Each number is 128 + 32 x the weight over its row's rms, rounded and kept within 0 to 255. Layers, rows and columns count from 0. Numbers have three digits each. The size before them is the row's rms in percent of the matrix's.

# down: layer 9 MLP down (transposed), 320x128, rms 0.0525, rows 266-282, columns 0-127
# gate: layer 9 MLP gate, 320x128, rms 0.0634, rows 267-282, columns 0-127
# up: layer 9 MLP up, 320x128, rms 0.0637, rows 267-282, columns 0-127
down266 091:178121195137111150134155140190167119055125081088137100152104106140135133148129101085073132168135099114089159100111154153103136140081129066093180117133160093121163138083063169106095137164053104148142128092132141181144113173137168107122124122164202083107143100087133123110172146138130119111129200108137124138084146121151178143117127140092150118144073123195149148100208111124192155128153
gate267 108:164105103131090091151092092111071103097118153084171122148124078102158153137134145129174118175150181137132127114158089108108132149156161174140113119092143132131076118136072166151153157165105110077164080132132194132151098112089102130169180082146161109139124094178107080149169080161166149080148175092112159080114091102146116151043066126126076169072086142092133164120107183149112140096136
up267 096:127101160125146053114148167170122185108112151147112161086122114087147080099084134081108139144149091163157102082138134071084169122161139133064174144189140086154165191153131113129112072144159082145099120130140119077095172124129067159111135119175134169125129109148148077096095215127048110135130111095133126111147170104100085118133136189147127180158144118126116125133122071081150143178137
down267 104:109206142117138162185136161159178133135169108137083141120170172167163148137184113149099147109087071082123160143154166142097137103082085175147190168152117133081148144159173131102179109137072174116097067137135065112171160096124136058112086187119068147134151140128117182162100174122116145125151158144141132196169159111104152090146148128132139133144185137163119143156161112121084154125127
gate268 115:086162099077072063138152126126126148093150113106063123126109114126227120095138097121141093176119097156127113118080111184104185174131076154167122137136071191139104145072166134162119089118189114210161094078131098128149142083113133162154103134131124146082178128133100161124139103152158116195123154092146159117081094104100127109184153068108138122145091108122138109117169120094108118125156
up268 119:150126118158130077127120109204157061188105136123152143159149115085162116146174206143094125179156091152141114188151089090181110090143120116104090105153187182146140174177156140163128086112175146054076095117169119176155144151114148080087131106155130125129133112149116112138176140140050146117105142162175084133089100082105085107125104145103114170122141108115095168178132151140104092126147
down268 115:149176135085108119159207134096073143150136155136107181100108101139112115114068181139132150154172107153111115103077128140132122131110128130140144095132060135145144112152154089090168157089085105093158090191105093129163199168137154127183116141132172146151160097164160145150164188098105189125185131118086132139166100161172175154162188135188073147127132114151088076142146108155085144107099
gate269 110:196157097181120113115141107158158145074143130147178163151120171166122120105113088129108172128133133107151213121072116146158101148155130118141095128113095172089115120144201150215134141141108071148220223137122091134126113152110100171086128104134125098135069107114159175098125147147141152171191113085132155146095121140138158076127139119117114162152118200141094163132151124147096170136117
up269 106:091116133105141103174157094150132129144125154109158030189105158145162142127091087105122100086156118118078100102130146123101119130134146094154136147084123141079093102094047131129176103094137177141168124035076123125169090117089114191105118147138126160088202135133098136105082096182126076111145123107166138113171100089123174147112111152203160138126074149115091148113112162115138115127183
down269 110:139186145139177125134148159142112135142143105168094152092128132097145114108115103193154128108126181117162020084090111094117204107132174138137119128114131082142132174121195186133096133100111186222092095115146083108122124122099134131168154175121099136133144111176155135060151149118177133132152132143146085132099128078141072121120135140086095141140142114131125055104169122131061187146144
gate270 097:186162066083086143170149145137132111106089119153120157131131143089185138139159154106165135143141112139164138058095115118098174122125125112142122170151123147131139168167176091165113124143188064133181147069188127095097137117117136115035141143123160036158093143103113129157131134147153132167094093147124090164123112070069071138138096115060112164105147136136081161130092113084126138101082
up270 092:120162134159128107123173138114126072136095123148124152145130136122148150135124113198207136169133134128142142077064181173158149167060107159106095163124079085091149162175155178171084104117214053149155112082121141113146126175137104122074086129176125105136119096170084085089179116140150104136106137113160120156140143103148118067121128140085102144169092139108104178107193103090104130112148
down270 105:147021114115151108143137131120162162175155163121129100139115137104135083145111085132067129123112096167085091107199147089132084083066127153150161095127098132142154152087105124120180120148113152100085135147081204122144144116148065164120141174152122168108147142180181143096128150122122098105133116150038186142171130156132183211129120132139139099132084128146173095164136132099153174139127
gate271 079:110113177151199154104077077119156054150144127170165135146147116143082095119100101154099126159104102146150134178075126145183123130065117132111099148130113072150108120126156133114081125163045103118122129166182114132110171146127133086203123095151170146194154143107126118136115162138168142143120151133092176140085230136103159199164134067099120162113106149177142120113121159114106135143099
up271 082:143085125160127117186115088140163132143106160200091152138086141139138124100180065115097131136155167059170072099142084129113144101129175124160129152110099176146119155077191134098187124127168081117138123048177147100129110073176158146140138113134175121158103139083157169141148119159184119151125186151124143164144171163116070155161136081100103109162081175173098156133165133138146161142117
down271 084:150097049205072111112078167177127179134129082145107124114111145145147161115181124133113096140151143179150089103114069161143145138185074119171111155120097188100145082167109115116173133075129110095127082154104128114144170168152107145079098151126128128172130125160101169184174100207126135106146124120124143124120130125096165124123104140199145083178114188178128127098173103160167151163130
gate272 104:137180129155144118150155112087114140113093079048129107131097118133119149101098095241160141131114095111080184062106147143052103110110191152095143100152163131175091123184083157105118140149141134067110166123073118115150139087114112101110155146124146120137112116089118181105113177112171089133141198135142107105138180095126154180084103114119118114151115080153118106155142168080136104091080
up272 094:145091155127088078172168141198157106155146142135105128129121125123116126123179178088119106169126075118085179098160117159155113174158062135118084186126084089103107083109122200068122069096135116091151126130084118183143116124172115083079127131131132175118147150156133151143167141160112146187152148123138153124145090125141085129143127121159148138189111054156109150163152147169130148231146
down272 100:060089117097172082108134113134059172138068164156080147133129184109189129149105164093138081102175216101103132182164120179134168124160073159136129150081125150109102173128102119183117145098118086176099147124078168107110137107133111162114118134112100115125087153121156123148165170091136178185154143130090154120136123104084120117146170123105116098189089150120084081111112131178090171152117
gate273 100:156089108164064114126113123104151138126075114095135128116152144143077139106169090105108122174146108059137117134119164160151156158169087184124078090104142088108135117183117172114068128105132082118093140160164119089116162110115146140081099106110093103052149147116161066098088185108118105160063115162079128140132102077107194116093158152195087118111152139191134133166111169142171094146095
up273 103:151130180131121086161127136120104174141122120155151068123131144155000105144138137127172140081106133100123128131070163179189151143154118168123113122136171093133086104166104152086120134153098089189112103122119144083164140123149136139088112174082110116069157122128087126123115111116138128171157153087102151117144073152064169106168163131135154039077145084121126121073137087135157163129072
down273 102:093187076133133145101110142144117172119154122121148150122070117198107052136123166132121146208125125119073175111148136102153171148159137177129143126141171088110142092103111126182146106112140113211158119130111078115137115138128090158084150134120141151117133155102111126176155102126168108173101153082104150112183089112198118136084168095125141045150143159108059175077124131098120115107058
gate274 098:122141120118174150108161112118123126156149105122126107168142083129090122101128143139167107173075084117142175144179097164132159101098107088103127094151149106093116143084096152157155105101134206159170119136164214135084084180079159119161084186134111120093145128104138157164190104089159108056131127116130119109102166047203100125157092165130119213118159119125091102137090150136092128103124
up274 099:187091171122096100134155153130150107123090127094161118062130089138134080170138118134130170224121147127110152145101141187127117083111219117141113185105112117155158085197140156179112105156134069107122182129109086117129095131181131139146143118138154123066110112148139112130098115162127135130118153114158114164072127097099143110162115134077124119143133101168190186162182177075079117084083
down274 094:129082146180135070127069091159095123134098115166133149111117063131153128141158166112113081117122075145133166099086124138111142149168137143099109124177211086060148121160094122134111145123116047140093170077167132113154137099126176120100143140083124138172117138144141143168154174089180188086171143129102113138165135076058136173185142125143126106091107111112102183102110104123209140098128
gate275 094:114112124091128103159131087172085148130177124134106133159135123143140143082174105138084150097091121108119114121128076187103103113114121101172171156089159181104114178090186132166096125153108115137141117136130154142131164108084103125100140203162124186136054104129177122097119175079125212174137126124113184143120107174091119129194105165117067149132124194124116049109128108157120186161092
up275 099:155105117111158080154095095137083121200077114150107119129083196157103019150105141125180146117176111132167160088142104128127132139222198146141062083139139164169137122160135125101111087089113107074149136143150088167126126087141131095124096082103083110173138156104130096187132101113166096130122104134138121115141112118111120115159159092134146156150105105090120213088145167166152131139152
down275 096:152100130090104173075132145106103093085127133104125077091133110139089144101114133160075176139134168102070146124097112218145156044036108165114126119148122127140128135076081090126078118085141090150095107129133109168118134174101079109135153127133137160120152139146099138176079122128121081137108183165096094105111095125137108111092101182121119208123152122145118120118222165106142141116074
gate276 043:100163183132060156150091195124135091133136124117135133130143171147152103110143133096128155118095145160108122070117132122144116148205197136177101103087158091163090102153101132116129155098145119185124154177137131144112155079138127067136059097121118157141114100109145108151108149117160184131147180123120119184115124043118117152077130229104175054113081141081122142133134117183123163121110
up276 044:122107154093065118108127168102094115137104162175115103140110100153102125180130131130112120086080103077160096174127189196101146120115123160060143111160096156124182147132113138082125095149040173120084093092151141078118117072167113158136116109119145066138145111134132169109150082127176112092120105154172118120148125095143103098192080093091142099118083162183130116167147126142068194079119
down276 040:131112129090154112128120196141096137144127149083114172106134175152134168108066103077149132151133198201107188049135120114092113189129106128124135149140133137141090119128134175120132076141124101105137074140121113151138085118128190111140104125155124173128129168134093073110117099170127138092182076130087078119152166124095088086112055141129062152126177124047164149101097160086111129114080
gate277 096:107111145115132090115186100171058151114113082163138136139120125169132103146125132157146139107098069173101101111117105184054136135100130138082146195115142081143144183146121118111137110138111175181134059120138149115097116113069110107058144115152184083162108127081088147135155112072104116139142148162173157090120106126093150108107082117244126109063153138094138102127136087143101175139115
up277 101:145139050132121127124127096197079149173230102127148138183084137134159136151168149144133125123142102134060162138118135145127108133129138137114139123134177123090153075118116141086139161145165129094178114117129158121116098158097114078066089208110170073148152119054117108138167073089179104087119148089114121098109107101093055116094137144199084116123157101124146136118143149171150149124167
down277 107:125115136151120128132126153081073120114108104123130167109106163130153151119170115080186111152124133136101140122111092152118095103033155124135096154155125110085120071131154170121153099183063191121185098175116142067118100138131067084094161135093111150161147099078161128189121117112098112102146101122153120080144128117133144115094111131077154075096163142191116032151069159119098158070119
gate278 106:175119115091146078112142146107110153119131140088181163139166176155109039176125132183140092133135083072112074119168184116104090141125139165115094184189126114077144141116145194148156103099157126122152122113096115099097109125170154153171183115141155116125161147109087176113148120112106096109166142140097159163114167168162132135163081092113115153161197095128156146154067164078137173170078
up278 098:108071140119114128215141143137076125117078142101132132053185131105121028137111100107125092139085076131137081120158168163133134143133130098120091171161139142140089148116155105171123119179112136123085151096080096087124100093132150175134173140105108095137100100105089136120111113193136146116088180109115153125112153161064080082143090175164169122088132137071159156138100164083108186093127
down278 102:154141098122144144143096124180121123068159167117118156145154153078129170093113090142111126138133121125112107143096118124130105133131145088083130134040131136125110126118092079104128238175121095117093141140195164098105133168089142059103154097191135152157060137121167126159171120120117142121057124144112154134150132143071159125152106052150107148060151124099064077146125064147133090163128
gate279 093:153173183147221156136123134103058182118084140100107170123128143144135136113145119131085105136107160123151133157145106175110117146122121078162153158114092117128121123175167146146124103106084154112108095099163158099126189152090114155185079124121130087158103143193120095082172072134186145121161121132042115143189127167101129153152089115138158129133130198186182094155089176164147163141143
up279 096:148097135146145102157138156152010106156183106182147157145187123094145101100131082086123111127116105102134134114115098176162137083129124162081115187099107149170085121148163108136098158076098186112138116115182136102055179155163136078096118138107111145143085124174143186168104133121122145090115084152122121128156129143122137112091168166129075098127149123131183169097129113184154166070182
down279 094:076193153066106166113166097123229155140095141152107112129118113180110139127093116113124123176100147139135179082097144154137054118133106117165118143147156145118134158105064133070108126117161161145063166150173049115140096058156076140145149120148111138109113106077100103105126127127122085090150110111144171130127152138137134137173137093194116104151103101112108170055104116105102152200145
gate280 058:156083197056142086116137120145199084128181105105125139092102178176135119087175128157175079123160113138135114117109148086107144104114131111135102138139060152145147186110140106106154164083125103136136086056119170151108165116143146121165119124085152099073127103161143182146081163153117110149122212106126111118181100073078100104129110121162132114174121166099067137088112106097141156104186
up280 059:143160087111082153104143129131082094071134088154111124159103083090123122172203109181108096100106167137122124121101119112086119124147038062114181080105105184147083107104114101168133114127179207142106162173170153098136122131159069048110131133139072129117152144126095132110100114163123136106184163158107115129117133117129105134137122120146077168053077131100158183141136160125092132156113
down280 059:145140129112154109164165132183093136111148162164165192135149146131169127143057136130116116097160109061175163147127129117145088162079172125158157130144128108076066130135091135126096095153080068126114103114148143192124117161157047137126094115164150176152173146114132095119124114106107084167105045144177196189151183168148145124117147160120121174128177151152183129099134133135175108152159
gate281 082:193147059162108103099102127103084165124149067144149097101156161126074156129169146062124099130115130115082155106121140112092089117101151065088112114150074177128135161173148166113115122096103092192182069097111164213114157185133144167120190153148155120154133095072072112169170110116125101095074110114114151100095132148129099117200127109156138113090143145150122142080111119139111122141115
up281 082:137113117155125110112146151149170096130106095180155093136106107136186132157176108098148098163147150163171072151114113141093150061122159152144079137124125153094154122125181123144132133108121125162188130147125066125176114095162083151131158128183162079093119226165142142170158210083117085080063156113177127133083109169126145086157162093092157163124081141127093154138114125099077166103112
down281 078:137088111111121159077112100140141153077092101185131132133143132125130124177082153084107134148150149105163206087142133181125135127110108098098118158098096140094174100162125099135125100119075164158089107087181192108103139184160052165175175105171154081165125135148178084129153104151171114081095110125126096167118156168127152168152105130163151111150103125076158101134063045127095103159142
gate282 102:180080076161109092160135090155160152123113139085174156079120156087100079125086132102148130081111176165143120114134132157189082116100134098133098138170076097103138107111126098132157137129068133155148125127117155123118148131102139171103125128105150180178100130027125219169116057094122157117117062108134184154166121091094195129149111100133144165094118104124128121112156183089159134134169
up282 102:117095174133088112076163159126131146152160133182169102131115151183117175140133171165123061123162154086043158172155116126154136163164104147119123137063132092078090158158077163068119138118131136030129205086138148090126143151093124105148112155094097186134164097127105136144139134167102128089116083155149107098142110084072099112129136089125095161167172116121134116137157164157127153071122
down282 097:055156119129109161101159111162079180182165102171123070055108130097108137165126143146161138124127074168095155167159095054071124101113101132128133185085102114118125142107149137099135092134151097099123104138148131105144138151094085164144100106047184138188167122124043112136104165118120097167086185107106164089110159094130133123100162103116086147175133158112130172114127130182142125119177